Weights of a small GPT-style language model, trained from scratch on English Wikipedia.
Size: 15 layers, width 384, 3 heads of 128, MLP 1536 SwiGLU, vocabulary 32000.
Architecture: RMSNorm before each block, rotary positions, no biases in attention or MLP.
Training: a variant of SOAP for these matrices, 503M tokens, 3840 steps.
Each number is 500 + 40 x the weight over its row's rms, rounded and kept within 0 to 999. Layers, rows and columns count from 0. Numbers have three digits each. The size before them is the row's rms in percent of the matrix's.

# up: layer 2 MLP up, 1536x384, rms 0.0366, rows 180-299, columns 96-127
# down: layer 2 MLP down (transposed), 1536x384, rms 0.0363, rows 180-299, columns 96-127
# gate: layer 2 MLP gate, 1536x384, rms 0.036, rows 181-300, columns 96-127
up180 116:480419507551582426505497492479458534448501550476481496538485492533466554475471521505488508578499
down180 111:460560470564497475456513517489446502492446494549471439505508502550498475476501554530504531527453
gate181 110:586453470501523477488508486492426506523517507460471477458489479514491511501534440451511446466458
up181 088:481488519533520546482511532469495600513485465528470507474503516501503543500477581518517567486521
down181 104:559481440485552508493510493500484553553512500447494485467495535527462502509552389467526468459461
gate182 096:522512498580457536475465470498577518517561523569518488511506545523504442551520465494465536513520
up182 090:531509513551492502472435494447572486503545509546520449488506558484506455521481459516500536524517
down182 090:466511470421553447589573478546441451527425495473466524532533454492496564468530511475461491470474
gate183 090:526489511555469497510513479591478460464535480513502471553495510412457504521504509569508503457483
up183 082:502555508540480480459447489462556402485569487529543473526449580464517442444503486491542600490485
down183 082:433515494481508495546482513419516504503461552516501483506547507564513503431528472464487515535517
gate184 083:551494491453488518469506478464461506586479442534441484458475476519474525584476509505478523388569
up184 088:547552555476487488418541551520458504580531515494536457441498479407536502499555505422505522422510
down184 082:586557611462513456499497567505551456484516528512535452424503521439491535461495508392482454474507
gate185 102:501465508494520464485429496451492512529489525480456511514449570464509507554530536536513573496500
up185 122:462556505488514498519586437483422487483520466457501555490489462518503557483457536543534536510518
down185 109:538466512501540486401490481480412478482535457526518493458462534513517512485512522458586492533534
gate186 085:516509428551516471518509385533436453526597564539495549486464504436482442517541499495448465533509
up186 097:448505450512496464507492483540473558521519480566476447548494516514453475471527520509447496476535
down186 093:455563530452491484464455568503552553501452462533499429585512501581480522449522493510447491416534
gate187 100:513570530506529482490524416461513536489547497598478481448501570521508544500505495474501512583516
up187 108:478520500496435519529488513522433439516487504515452517479441547473554536524517494593465573516511
down187 103:494528515531481471479488530515456453504428457396523578541505545472558469439512507493470509415469
gate188 091:578422478464498523525509568516513511474460524485503516484495510552441514587479505520463520538479
up188 083:521509512556487437495440495519516459524514548503555442407447506459513450551489504473464490482532
down188 083:524438530476484480529533557486538515549458474521503512460454517555455469577490506498487530522464
gate189 083:531514551500474535555552437544540537511416502473475436456498477481561505453487491484509534502425
up189 075:452500484501514486403515503477413496576587489547567472518432579515471529523496523545453484521484
down189 082:540506511516557556552517482537522509477442517427449518473480473481534552498479507457532516489455
gate190 099:522472536470473442485466458560463585528500572557555497479505532433499502535490477543514579502437
up190 104:457499446521492543496574504460529441529517442551469546524576431501535439475461502503434465526558
down190 095:496558507538493456530484507581502526462530519501561575561570438441505505517525460474482474462439
gate191 107:540561462435474460560406470478481556506491555527501509566564547601468504458521462507426553497537
up191 089:505443489575542503462504487483486438503517455478516507414405459435467479476449519482538405505443
down191 095:571531439433474444583438471461512517545502548514527481551538519543460470514485476480370477430495
gate192 099:423510543415508552484502456494516568548414602497482555493468564484444423505505524504547485524474
up192 092:457477537464518556544540458510464505459456563488501499500468526459432507505484573512493446471473
down192 095:492436532522503465529513504469479431453516511467466461475508445479455619505408489618537517465503
gate193 097:508423459538532457521521469574505544418603473496477455511466454573466571559499496560446500537510
up193 096:506464484502468568440482514511479531398553474462507465514428507590473494519519514462471508497550
down193 096:500564594464480535487471537467476501576398537458549519496528524480499505454486545465526492468519
gate194 097:587498576543524557543514496565517446511444546512513536529519533443505517542536467477544513543489
up194 143:480538389449545434539510522541510574479467479521514507521467512557524446466457584538509438473461
down194 129:498528393458543408537549549574527583507481474516536515526489475556523476455454540554473464473439
gate195 082:514541510573531435487497541494477481561501497439483509460511508532541527508481462419499560509508
up195 119:452492487476551536486591488426502498443504498532535530488504520550572509498481408481519485491576
down195 109:458483483483543525520635484426478491477533467494523569478519533523549563478464410457528480493582
gate196 086:559492456446501468487492507474480486483504485563489461436527501553543466539426547523479498513528
up196 138:497532518490513465489560509505444513466499489482439519495403490505475505464503531423557537564539
down196 122:491543516478506423507539516523456517458488485471463543469420503511486486487506534460544546557522
gate197 092:532560506456519468562503518534530459507542600494455471540482454571499524503591463496475539534465
up197 127:460558489491491500520415433531472449496552479500524493490449508403571505561470477527507406533540
down197 113:524442473489516500514559549462553545510473545514459520548513472590455504478555486462501583427449
gate198 079:522470511460486459553539489459479518498486381458447523477466483523486410518467397444488478533416
up198 101:516511570463472503468555500470478533507470425511497505535470486514482457467506459464551515502433
down198 088:475513587459492493452516502506470516467481452554481492532437478520480477486522507458559495551393
gate199 102:487525472577530574533556421408524515514516537564540523513523424484509451517480461497520496461526
up199 106:497557462524486606572582448454527553471535511546571489532447435518484428536431476472525493511541
down199 102:438438554478527424442426548526479498487450488464452556515549535483479574473527517536474499491488
gate200 098:442502563458575460475513512537483491574524530559445509536470510528541537494509560553509487460446
up200 103:448582541465563473491505504519504494574480505503444506532512488517498565495499524526535498484464
down200 106:464604452442480490479427548488446473525433508501476477592492508561477547427542526512480481535496
gate201 109:569526487484448432454521487541511467492468520419464541491490513523527491544511464481477551551502
up201 109:391521577557583559493502529447492496544538522536457500515525501539517496450540540438502478472458
down201 109:409537475462559544470486507516508530475512486558522447530499502548423476527466521509532469466435
gate202 094:451531515487471556484539508538586449434463517535459461519476554500454494551569475505439515421493
up202 083:494543571482434490484498409464501564559495601528435509553527569513467553490507454511516473460406
down202 088:492452516471494497499510496528440537590496490462539517500521488496538502458467485461542507546496
gate203 114:539517547489561415501468419520418499527523478508460474484497489428544472465519516511470503470525
up203 111:431472459528463566482548566435567510487502490486565526519495487586473522514480496512516454482514
down203 110:577526506492563419499478467562433485514488484506448430461552489433546453509519585467468540477512
gate204 091:528509527525585468536479465480513454451505501464482482485553498488497514576453454552428522466548
up204 097:530479511476549436548473483471519498479529539380430481441587521518565543546456508451423522559516
down204 091:504522521445556413533488450487504528484493496449438409430582537505552503550440484520436490465528
gate205 091:425501470467460557458467514534506468515447478528442474483458444494436477485502499537535492522547
up205 112:566499500466466493517520553475532525446419455456512503525407546527437497497495493562502408558551
down205 109:415493512571520514490466457528511475539593532517488526487563483458512452517491483453502554449463
gate206 112:498491467504460506508508490524465505474470545464590502505511422520460501505509456511516438449501
up206 095:514529497486538494488505487515553488496482470513481470479491597512518458504477530479438521503490
down206 103:481439466503481519483509507534475504439450574488552537487488439501507538525485453515503433443460
gate207 081:544503438507520445568518508511481484501466483463460545425503480501486442508458428559491453512544
up207 092:445512541541439543450495508504488504491531520469561476531498521515513534464519527489481528482465
down207 094:431501469528482456477557545567516505483469513438536491482520512485516561510493499502509486517482
gate208 085:490547495491462429533493558492444482503471482487478448441519499543543467447476515474482497557513
up208 086:493519476498472465469458505509546476486546499480483518526421453457426494562480475557568484456436
down208 091:522518536531488466470570494500487475483551496431497440494476452455449554564479510497489486475411
gate209 107:561507505518505480507470500472500469450563514564559548523482529485504577573561496461533405506565
up209 103:397517528504453506473521471550486590539505475436495482482498469462482391417497472524495545493435
down209 103:595571496485519521510473515454507433475547526539551506496524499449487548531537454451550451466537
gate210 098:553560496482524499478432468569544525518467498471421524480452530508474462491504492555462442593484
up210 099:477598521525515509585544474586512482543496479516496491504506563527481500463553519555465436581454
down210 096:542556502498497500558541557560480478540531498519562465486499515542519523389464510536513493585507
gate211 099:519523596472462494492543517419440447498500562507433525480525576535437513509487573491507503536476
up211 104:487503520458495457514569525484488473479482545512466527431517540558438550493480527478472521485477
down211 100:541529527485482520508507531536517532458501543552466467467503605557597565440469548433495515442525
gate212 083:538460477532581415523488503522526433522537468551550504450476499558478507589477493482455466513520
up212 093:483522510517449558481525490467434523472501492452505484505495527438519484456493513523544527496466
down212 090:478515500497436497493518515456415523492477502492448522476527544483483480447474483515496503563492
gate213 109:516493576509530572491490534496504550506477574463435514532536528492449456516577466461504509517528
up213 094:500505590504497549468515510500466554487477575432437530547532499511491460512579505463519527502505
down213 101:472523482460462414494533421540487437474546433599532491479485510531532528505423525558508486498458
gate214 090:536460529432539492517564474429489504463471533497434527460546466463469563501411543490428479570556
up214 095:433574508596497489473450521579510465552518425528584499532471476535553432494588472573515493466434
down214 093:472561531533557474462575479484475518507516389538513503505530445537488487516546514521510485530496
gate215 105:478485574452496470405485452509480491529516534524493500507506486443470498541543496514515516501459
up215 105:503546545442461535455495422590549506517531540531517487510522502529405502465469512533532511531499
down215 104:517523469555494517528547544473482512472468421471496471520497516499610503524490549485443449483520
gate216 095:534547478459495441501564459449561427557575571507466475506516515523466492417512423488462572513492
up216 091:466584551576429458489483455479438510481538550516504495497478497538591502494501501510484531497484
down216 097:476505469383519490469561521480578471556533585563438456554560452520491471404491476480540563552467
gate217 108:486462533547477468579474511491478502465599468491506509473503535548463512541445505493529456580519
up217 091:487526465472493470428507512541535488485503507550507481504486406463533437507503487445505524494445
down217 098:488428525534457454525467505434494526491570473504570526398515518544515473519431527478509437579477
gate218 077:512484480460391485455487544520430472575403471514502538484505442548518453509478527447493525457513
up218 089:470435425489403494460480502456473417572449487486529565489469441501613440497489525436532522497550
down218 087:452467417497436468446484475481487431557482420478488550496449464463600454483502545407499566496583
gate219 115:549464426512547424478527569530504485516519562483486483471586463502566458508464493492572611578529
up219 089:513484461474506487465437503499497537510523606524489542468470485499550514458571526511574560552523
down219 104:450529572478456563515480429494467543471475449503472512524403495525425528459508519491429442464461
gate220 110:544457501457539501471529519544526526531520511464505440458514546467446562454497523501557527484505
up220 091:451532509545455534526502490433518510438490494521473568529494486538577467538486507472473429490535
down220 096:529456534418533495480509519515493541478532491503463481425498495438487601472471501483587500444537
gate221 095:539481503519540538481499492468482517497503481557532595416509494514503489490462530493471456557540
up221 134:498484534518561411478510569501543442456508465424438501502504480454553532497516454538476521508479
down221 118:484514480483550407473515561510538442464480447435426461514474448470521529533502495518473519497464
gate222 104:477515452549471527452507517463467574522539512566488516497483556526492518526514598488487560509549
up222 084:586481495469535480510505474517462408501474492496487501504537461519533476539448437497436432541462
down222 094:550496488562443504434520549476486555537538487607470483482527566529488470493456518493464510524545
gate223 074:442512630516442534512438479528543499583421460498498505443511551481505522461518464466474511495474
up223 097:478478443478484495502550519467451476466461569488592519565460445474521498543471513566505420509514
down223 091:469516494500496517465522502510411502506537558477580535534478477503508507488453541569476409547511
gate224 097:518478468566464493458465479499519490526433487499471568474484552515526440522439549448515555494465
up224 166:523526505442525498537487544496514569513521493446464516547450428490589546514495490478477512509511
down224 147:545543504443524478542445535490528548515541517455453546590461455481572560507462496471494497485526
gate225 103:526422464512511523489495554500488509445504472503493544549483539490508576466472470528454413548500
up225 105:528470464535473521505545518512514546520446520527559482488497466547445457579470458532498453505511
down225 106:564442462483516491491522557513510524501470505506537529511490517543452538546463483532483423472476
gate226 088:487464521491503442572521489491479483499509507456530496506541468478408456425430424503479459502458
up226 116:523562510506530602501457503494514517499546491533460493496518563558574532547541536510506546537465
down226 105:537547481531533611533499541452487492509579454467492487480531538553550552491512461513491534566467
gate227 113:499518519577421460495494478452490557536443445516488537458488487497544492489530496456542498455506
up227 112:533463443543529466510566514483511537520559480615539520575468490499500553550480519467392468569633
down227 109:528481433462526452461471519504457442542514514520604495521465536501529512560431493476423497561544
gate228 111:483491449490488519552477570503497512537497513496487480498594478559397453458439521591460420556497
up228 091:543475517510542497473548462499468480424526495495490496482359467429582493531529517406567524497454
down228 103:465491425519486514540516534504509563508514487496483467548595498566409516458450528590387420533505
gate229 116:523465482559481494512450529482438475508522495493505444495417379417497450620517507443497531430541
up229 096:425476505476546481464518477502527551473459452508472560496563597542440571385485464576533525524450
down229 103:488503530539521465495469519475486461517519467466482471483434440451527487580536470469557555466504
gate230 108:581457482497527452595498432485504509447538498491452484439449493558573534457508443507454518484470
up230 101:581471480549511438564518443488488544468521461463518518456489546556564513456509440487504512439474
down230 111:559518473444550505571527445520495507481472493487507478448455469492519574450517446492524530498441
gate231 089:469485475409578466466479482516511445484504530552458500565409556498509453516515486529473468472509
up231 138:516512520473472510513525532528585555511473483442543490481482499531536484482529455475489627502511
down231 114:470502467538524514497476481487426436470532527563462478542514486430475520519478516548513382489500
gate232 102:447489464471509486515518436500465569484482469519476498517541533475551517498355462527526448491515
up232 106:536482505496525494507529467475442575450470499528417491460484498472539575516383517532497480542498
down232 115:420487519479493498552470415475464559505532524521456431425467511487557487549429504498581517521519
gate233 089:493447483425458465542456534574467537410524484555468489458443437495542489485508472561404509557589
up233 116:554519501544611575459539466425534539605514521456496513573531550540439530518521514455589464465371
down233 107:580488513517631532476575500430563568588539493453500505504500568468518559546533520460556450479393
gate234 109:504466579544454475481461463518448499444488524421512507490499480436527460500514523540492418543420
up234 097:483563472467527490519503544489550489519534506580476558516512541486505539536466462448465570448543
down234 106:510452537520470473487446474504448493467487490407517488481491492467524435461509529547510444561461
gate235 093:421448520459461478519561457499525509439515493496432493481483459551485524501508487488529423464478
up235 086:452518483485504510458469490450476544477487457494446513498463483521555528496510516576529528536460
down235 087:536568482512506558464415523484451494549485497504570517532500504504570473469526497573502531559493
gate236 115:480431485547516457507480520565540498459505465553527444476477405486512520516445503473417536553517
up236 089:466539519456440543493472470408491448545466502451448550515524586477510520537494486525590460435490
down236 101:466441513531516434477478513560503498463487428542550448506432458490508542519347531448480511594516
gate237 106:536544533621533488577436434545433518528492486444476464488540513460458499501499558556498494531479
up237 087:564497467565444506507453487492453485531506463465498464567484478490432482492535546511567531499457
down237 096:466435496404486530431555553457485494504504538508520537487482489499475550511529442512516505488517
gate238 103:492563491524469463498421497466421408484440502531474533490476443491425440461543529444458532430456
up238 092:502563463525396467494391543523373459494448514524473539485442422487454436440538494520481500455447
down238 104:435494542462529555485506441497575575537533541480549440466528541534614548518471458601554466504553
gate239 091:522519419519520484553537504477503496504535475472480528486592450498528537544490546509498552498523
up239 085:491459554504562523580467525516517492503451550462483478478406498508509481430535484498480456535485
down239 089:496481470434547529568510492499506467486451481443432504455573502470522504468499584536506501559521
gate240 083:486467430478461573476435494474535538493509582548560412552544400493504492531537503523513484436540
up240 100:524518525547514504483486523508525528416503505467448497473456545511387489452494506527527575553514
down240 100:465493440478448552481487488458527457547525563514562445534525422516557518520557533463501490403492
gate241 105:504514552509469548408477506482517515548489514513484504554499503459606509554489494542555528486504
up241 091:493570555560485508414474490486494532503514500543448505527492502498589542525565497488540569560493
down241 095:534532433456507502576522504555480538509534532465508526482533493517416450451505459482467477523503
gate242 076:569504457464442449469511554515502492535510436491530457469511515476458507534438452520442511494456
up242 075:554516498540504539488562464570500491452461485523555417489430486476476526530531489502547444427559
down242 078:491495534540516537545598395518512541425492513545477515470484479509488512517554502486523448467583
gate243 075:524512532452517512457449429468463518474496429462519567460529464528425442531499511532502452483526
up243 098:431438496542483506499575561507542514468512546462460487476435524546578561461404445451463547502536
down243 091:441447486532492521485548517480486543420491544434485498438451512570551538475385436483485558518533
gate244 092:463456495505523502410518535526494485506486562547511490436443505548522500453524552538499509557554
up244 088:540486531472451499450500474448441533522459523498530539468517507429537518517486563512450407406498
down244 085:504441538460530512452547492540483503482487568517519502436456482513543506435486534576609551541562
gate245 096:467499570588472517488545524418462502549490515440523479508509482524422478462509488516524490473467
up245 087:455535509491493510406473542588494507489437446542569569488573505461502437498533531507447481508474
down245 087:466520542565550496494556533469488485560515483471490516513570491471423491502508499484501471439449
gate246 082:477464555490570544507444516554444485495455527478485465528506487501529556501568424506531513484455
up246 097:503484529508568509494493447490464486492417486481468469476554443525561510488567473464597550514467
down246 096:476471489544556497481518438519496491489465499470439507503525520549509555508503531489552546489478
gate247 114:573466543499473511475489503460482567558582497513464518509476448495583489401491452557499504471521
up247 080:555531490481435527497498586484482485506591537487528457513457492472571507432577456479549549467496
down247 101:436562482471509506539531491538518435456404501504541480484501537524449512552531577425514522529481
gate248 103:451522437471494518382534528524480495513442468540507483479454459525440464533516453475525533524517
up248 099:513469543561480499596497410450502565463506494499454489499493516472563489468453544479478415507473
down248 107:458532500528525522460545478459438588453443405511554506514502471538486523460522462496484512539486
gate249 095:505418544435531508584459438582518532483494506497480524521491489486497441399507482456508498535493
up249 104:463546524524542449530506417500531454531525496511489585543488492565550442386473503591548538579534
down249 094:409573535531491423503518495455506488494514518541507542519516455593540499457457506595554533591507
gate250 082:450585538541445482496514501545482481494472462506486558500460457574499449507550505530457507454470
up250 087:558551546493493515477496485504538544437443523493495513483527445487504497544506482479542520432408
down250 086:471464503491549504549488497456470463576564479467523497497475489502501493502499495495510484531615
gate251 090:489501509491486429468562506505527488522501538456505570424386460574500471481545439565495472479508
up251 095:501496486459538549530469516516434551455514451543481448563619496448530529477465525462493503584496
down251 101:477502505523465580564484505493446540446514455513465405538556513466577509485471480443493528550474
gate252 088:438491472516471531499476563513504533510528483420453489547435513552515549511446541579551482473431
up252 089:476443530540522457393423508611475430448464491550536446482508494450465533465518514403490486440515
down252 085:460469534467470566502553486481506532512513500429487564482536498538475468471479469531455506548527
gate253 097:541488502479556448496515466479520515497493489555445433460521519458474587529487507424428404551541
up253 099:498535555419455537544532496445441506440453500512551510482506548476526450560537504429561591521484
down253 094:458386520561505518433446467503508569520528409541525577510502461508481557457522526426426461495530
gate254 102:481517481494550435484452450495538496472458518472501479498453519476497510576433499488544472554481
up254 100:510530532578445545590488529556539519463503481462473479562546519516473486467500520528527533556480
down254 099:501462567518505502478533498527470430518555488443529560467518434462541461454503474481491436481584
gate255 114:506496523465483575490511487587495594446490560506438470534477501453479485550541540484490563418535
up255 110:524518484542521435498513524418505400526497460457548491473529515563508519459495471480518448586468
down255 113:464511547478488570530493485572491613440500555521461486542483475468495463532564507458511596412501
gate256 103:518470522535523519493546556489474544513508550441533514489543581552515559455486494497500468562388
up256 107:498509521514525517489510446500447444476502480527415433508438431475501503513513582449521488440557
down256 107:533498473502552508494470515505429435554490502552430498506479470532515504516475571392480515577544
gate257 098:573442501425556492566546489519499540482494419496485519448521465479521571510508418493459477514401
up257 077:512580507525477483533469515514445463537482559526541498472547502427545512429530461476488469510491
down257 081:598493533453521494536530537508475552526493448469519514424511486438519559476557479496432502548391
gate258 116:501501564509490600472406544495402502504519524453486408508459458509454496547565496568546467520556
up258 107:455507450485517462479589467510572520497505453515501577490499576508512518452444551450477529523426
down258 104:520472536511498506465454546507454507510529573456467432516445438480470498540580473543569487499565
gate259 119:586498519587574514535525499544476528496476500574551491465500470468514478534460508588491476533510
up259 076:460437485459479500497466519471516524488549444496514545533493510585508525466496530449470511494538
down259 101:558442505603544483532506537574507546496481472563551524462506511469518472541499521542497478546477
gate260 100:538521470499505477514482513521453464515481485449508516521506444547537517524533531543536485515457
up260 077:497523541523534542466478485424485480477455543461498507542450548505541513545527518527557516595445
down260 090:452485490472515534477534497451496526504519560549486495501480544487503446433442534496510498488526
gate261 086:567485488424520509460516474509482505523494589508458459529504471504481477570517521521437517446579
up261 110:439489467476535524471511487495531536380526488459408529518536435539457446572487527441496475456548
down261 094:563480506549431467522475505521527473605487524537569499483428541453542568461500432569514510505465
gate262 129:463489496481432518452495520508444483521528465455521515487484508568421541506494449535505516453477
up262 092:549531447541583479547509487481570490513463509490489484473488475412590449508486521541513459551524
down262 110:455512498450474505489489493472450513512491457454562549462454482530430516518497456547501484451477
gate263 078:518500528496577537444451480552474475487594495433490450548564479509468491609471484473510541509549
up263 085:581469473528477575459521522463470508486532443506489539510474484502515493441510507429550474503480
down263 082:432556561480506454516611490508499507441504473471557535439525518503515573505445479529476438525486
gate264 133:495526426560544574461460529511483540483512479497514538515466478516564475500485462530509496459480
up264 098:452502482576577585478482442475448581447534466505489521549472461517514504484551468577510507474498
down264 116:513454565450447421565542465512508461522512513506488455481503517479450544510548549487498524555547
gate265 108:499518465529455509510439425443467384577571482462510491486483535439508529457540544537458546495546
up265 092:535470508547568465521580569487501615434465499549500506513567519581535500521467471420529410534470
down265 101:470510471515425506506435469432461438566547460482525483471463490481528524455499548500467582486556
gate266 102:529494551513525507519492486416388534519536485549487470538494558513531473511472437447484532508502
up266 105:521524468565459490508497450567564469455553458454532454484503452452430506500568542547542533521541
down266 106:481478519484518486530493507420413485502536528536486506538516538496575478481479448446443479509485
gate267 105:504497484556462481524499559498459493488443489429509484464476462460502539529481398426484492519495
up267 095:518531471531446527522427429452485545479511496416498423510476495421484495551504452468492534481570
down267 099:512523485497479558502488393457526553557568488566494479540497550525491443460496558541516551436533
gate268 113:567471518506456493431428493486558516521505529458441476517521557502459505463533522452544430514529
up268 086:547471475420531502441454521452519604478510504457517518547504394517472484512463509528456522473509
down268 106:481527483505578485554594476550460466509536426522548545475476498473505520532473456536468559509474
gate269 105:569521515441481540532589549551431452520580476451553482529485418464494513477451552519495534449550
up269 099:470482432539480439451479421389471571460404511541430545454428592513507471587599461441504459533415
down269 097:535475550354507524493577502506393495519519508537542495465454453462427464489476465443567461508510
gate270 096:461364479446579474503494526402498583479479546523401568505453483518516566494454519470476502479511
up270 108:530416465400550447492530558437514546498467507522438577518437512502593515517482560507472514427494
down270 100:513444448507508453506497500456483455549451468577502588486474546562539469508560543562471527436448
gate271 111:526567525412545466531531493510476608472525443496489437463540524553449506526519448360570487522491
up271 092:505373429512507551482496551516484471507450496452538568467515430455467537539470528500435534545428
down271 098:486510483427538469510525492508488610509524397445466450462536474538454528582500504368482475521500
gate272 111:550481498565428477469501481558496507503518505542476497491462482541501452555482519544521499474499
up272 083:466517490481576479522452536455524483533501497487442513451544501501501541447470506465474517514411
down272 103:570483496567464472481532459557499503535532455533478515420474503552526453547438502505536490527469
gate273 093:538467571529483495485556515505505512506509502450525493512466469518506522561435535561428437496488
up273 079:460557503519471494481506543536536475529510480436567437512509426520433537574479452527483528523494
down273 087:440561429492489515525422519489540465469525532445531518534539523553492483480584457461526547498523
gate274 092:517541539522501466500506456504461542490499529472481505484547514448512517527508480535546469537416
up274 099:483464512529520544517472499464537450438500488479479490488469462500488535458467568527471474479579
down274 097:505447496574505554477467530476480464413453538434449518483480515505482490435513573555542421514479
gate275 117:555534457499499487517489546446493486507502467473406539516492498461515518497483525506467533560514
up275 104:493535411491530471473467473477479550477503430534422524547447502555482537480509505536470505446558
down275 110:447462579480541541509497466518518526518477562465552441479502511511457501509469497521521507470479
gate276 095:488558469495470543494534447516517503507549492517522509445555432484528502514473487498535568498463
up276 088:485528516530456550460500508537455509453520549489524449484472408533555504510509546538488503445467
down276 087:485508530529461455480461524535476454482502570474454480490427531520490486508527523537415471474488
gate277 094:449481505497559486507573487491511589442474483500406461577444516515534505551524529523451477575475
up277 115:503421534453447521538516507488527554466472453499414507528485571494527501482559492480456553519469
down277 103:495542492536545501437474507505445460555561561521575464487506433523468483519411515491536452462549
gate278 087:579504512565509503510560540499459469527527469486533524505422443525517493465530535517480504565481
up278 079:535577542491503572537541521522429485410492453467409429482432534467526485507558591496483486467504
down278 080:472494471438488492481429436507499468456529482497511478462549499484501541550439463515524554469539
gate279 089:523521537478520509506515456508435477471510483515425493548523554474438457539485537512491454554530
up279 095:538583538468499502482496441485492525464566482500492536520530551515460471529464537434526456561504
down279 093:511501540513544526508519418499541560493531505447532509597555523449475451539438499418524484443493
gate280 091:426478458526518488527502482514496511457488549541496466550438479490496487501601479433537380485472
up280 128:487512559557534456536527480522515594428459510519527485437488543423497529520460555431542463473509
down280 108:489500446447475525464463493457464447577580479520477514600535454545494480470524469548473531533500
gate281 110:428471563486477541590473439534539478542457458602527490469487501469488467460443486558503545505518
up281 101:499451562493489571568431500575456514538520434517541455567484475433537493497476547530532488488475
down281 106:568482497469521435464499536533480499491526492410494515567496554488538548577544556480532422485510
gate282 115:437483473482506522511504444428462543558508514515513470464552475514528511510468491460602535549489
up282 085:423509480472504504506506454455504575530523537437446469535557510506490540501517483446547490547485
down282 102:571546573494528517506492523552548489474525480518478549581498510508461449479521513526451474437497
gate283 104:478473581561567513559438459521486560446462446556477477513435549545524527511448488528456456543462
up283 091:441512528483518452468414542555496467506457433533535552446558479561526537514525490519458485512480
down283 100:433507574544529479538405464566468526470443434579492449526437533527510497511489478492424478482512
gate284 117:491515433475449500509548515459550516512475482490503490494501536474501519524537556486480442473513
up284 100:462491473496532518544539510434580461513461538466469530560491509436488537551526578456550501461476
down284 109:521486567558545496472455470532466584474557466526540461469493485541532501452430410544496514545471
gate285 085:554507512470490499483548406537522499503493484579543541442537533515472428523468468551478446466460
up285 083:434499475587482482504488563467459476444508545487493512538480549526523618481536524428537560519502
down285 087:599464499512518458462543511513510459531512439473492532520541437516417547531497488511458489475472
gate286 109:427528584480488460498498433449479481526508519483426478535467542606504471490503401457515498519512
up286 098:593474409557526558495502578562528526477491471494537504441534488402516503511515612541484504498495
down286 106:476557624479497432515580470492486481532486458496461479523482523565488478482430425440523508522490
gate287 094:504444521568493527433474508515537504489449400508402465485467530518525516471566557480398468404537
up287 118:553520451537431498503524553483493427479555518477504538503543474465475493507492499528580460480470
down287 107:527514428514497464528509556472447467489510491513497530487529510463497465496506530515537447451454
gate288 086:515453504495445523507442528435556516542533470546503533484494477519553543520510511532449508501463
up288 092:494502561541491497568531487473512497517532519510498536468440545570526478478448466453552482523523
down288 100:445526540436496475518531514507536479543523559550536549503438455569517493458534498466604489483507
gate289 105:493509471526490475486493512469484533439490585467525465525487533526510491501494542426520547529542
up289 091:463539473503450561446516479495534508468529512517554526573467447563579451501499518474505526480482
down289 102:537517530499502534526524497525546508534501449568536534471522484515501559500504432539493493450434
gate290 102:482540538467495546572429414435405541475462514446457512548514499490422501560493506516409461578521
up290 081:472497504438497585523442503509479531509480543449488482535489488487450532511496503497484486503456
down290 102:517480462524510432441580515550564445537559495542528493471527504537563501442525481494591551401477
gate291 101:467463561506585462543448472434431490487588496494537534572472542533514479508530493547496421542561
up291 120:507553471529435543455602517559519500516396481496499491482571497489529458444488535436459546443431
down291 111:488433522513544444514432479430477473502608550517529517551460536485490527533540473549542467553581
gate292 087:454466482487510461518453490543526572534485570504444493510534500464507537462498537541487513537462
up292 097:481515509508440412526479464508505468473466506491464547504527410485498523473526480489416548519483
down292 098:481537529463469413540394491498516542465497519510466538534497412500512487458550467494471580554523
gate293 083:549500549490408470490524427479429461478460481474502475491525530534461501464458483502530515474463
up293 078:468485479477599468474428552435529535513508501513531524478434525506530458545486560472551482472522
down293 078:537402445506541529535494459497493456497504450512506587546538511466465506439525523510483517495440
gate294 103:510433516484521459504536493494546440485471448502563489520403528435467525539472467531484548501447
up294 086:551523568579549466435543428456497478460502517486556444522459513477486493553518438495514542495468
down294 094:519552450534506511522532462461431548520506498537405510471557472561523490451497506538568488485524
gate295 108:472524489490429432499576479504435499541500470509485497448473503575464457460521576472504491529399
up295 089:528447501517563548568430548532588516484403537451527545530579508451566548495497480530475512437601
down295 099:461480511479472418462592503517438542505497443518488479449463471574454452488486564514482450521400
gate296 098:560438383473563454486512494527490481496500561493424432511425488476478551508478540477413464551515
up296 096:477530481526510552455532460506481561547412487479497506491496445557495532492522576492493480610516
down296 090:504476484452508450470544524451479499503528530522488472505509490424552505475448439538508540500471
gate297 094:511532472424533498472539552475531439485492444428568539508526481515449529542523522531460441497519
up297 095:518424521519488480533510487516480548478493520547449437550446523493477530458482488523557537514492
down297 092:487552573522488501491485445488460561501493525500396447561480404556514424373478431494498564540526
gate298 102:483503517452474518499488571509512516475494545474463506511490450573470513505493519539480525436554
up298 099:526570496507477508474527500419548482565531521497458450507460565488553508485511476438556544524467
down298 099:476486493471526489487499444565504438465462491453516464568533511447483547503436514516514490607499
gate299 120:485462442476482493497582450392527462483534525496414512525493400551539444433539498501393553557504
up299 084:504508500448530489517453512525422482538462488459544539432511523437499500541494436430495472460474
down299 106:516467451451478513507557441381512433500529540493442511527496380552546442457547469490451539542515
gate300 118:518486498539502504487542539478488452485462542521527537463497488566469464441544486453432567466541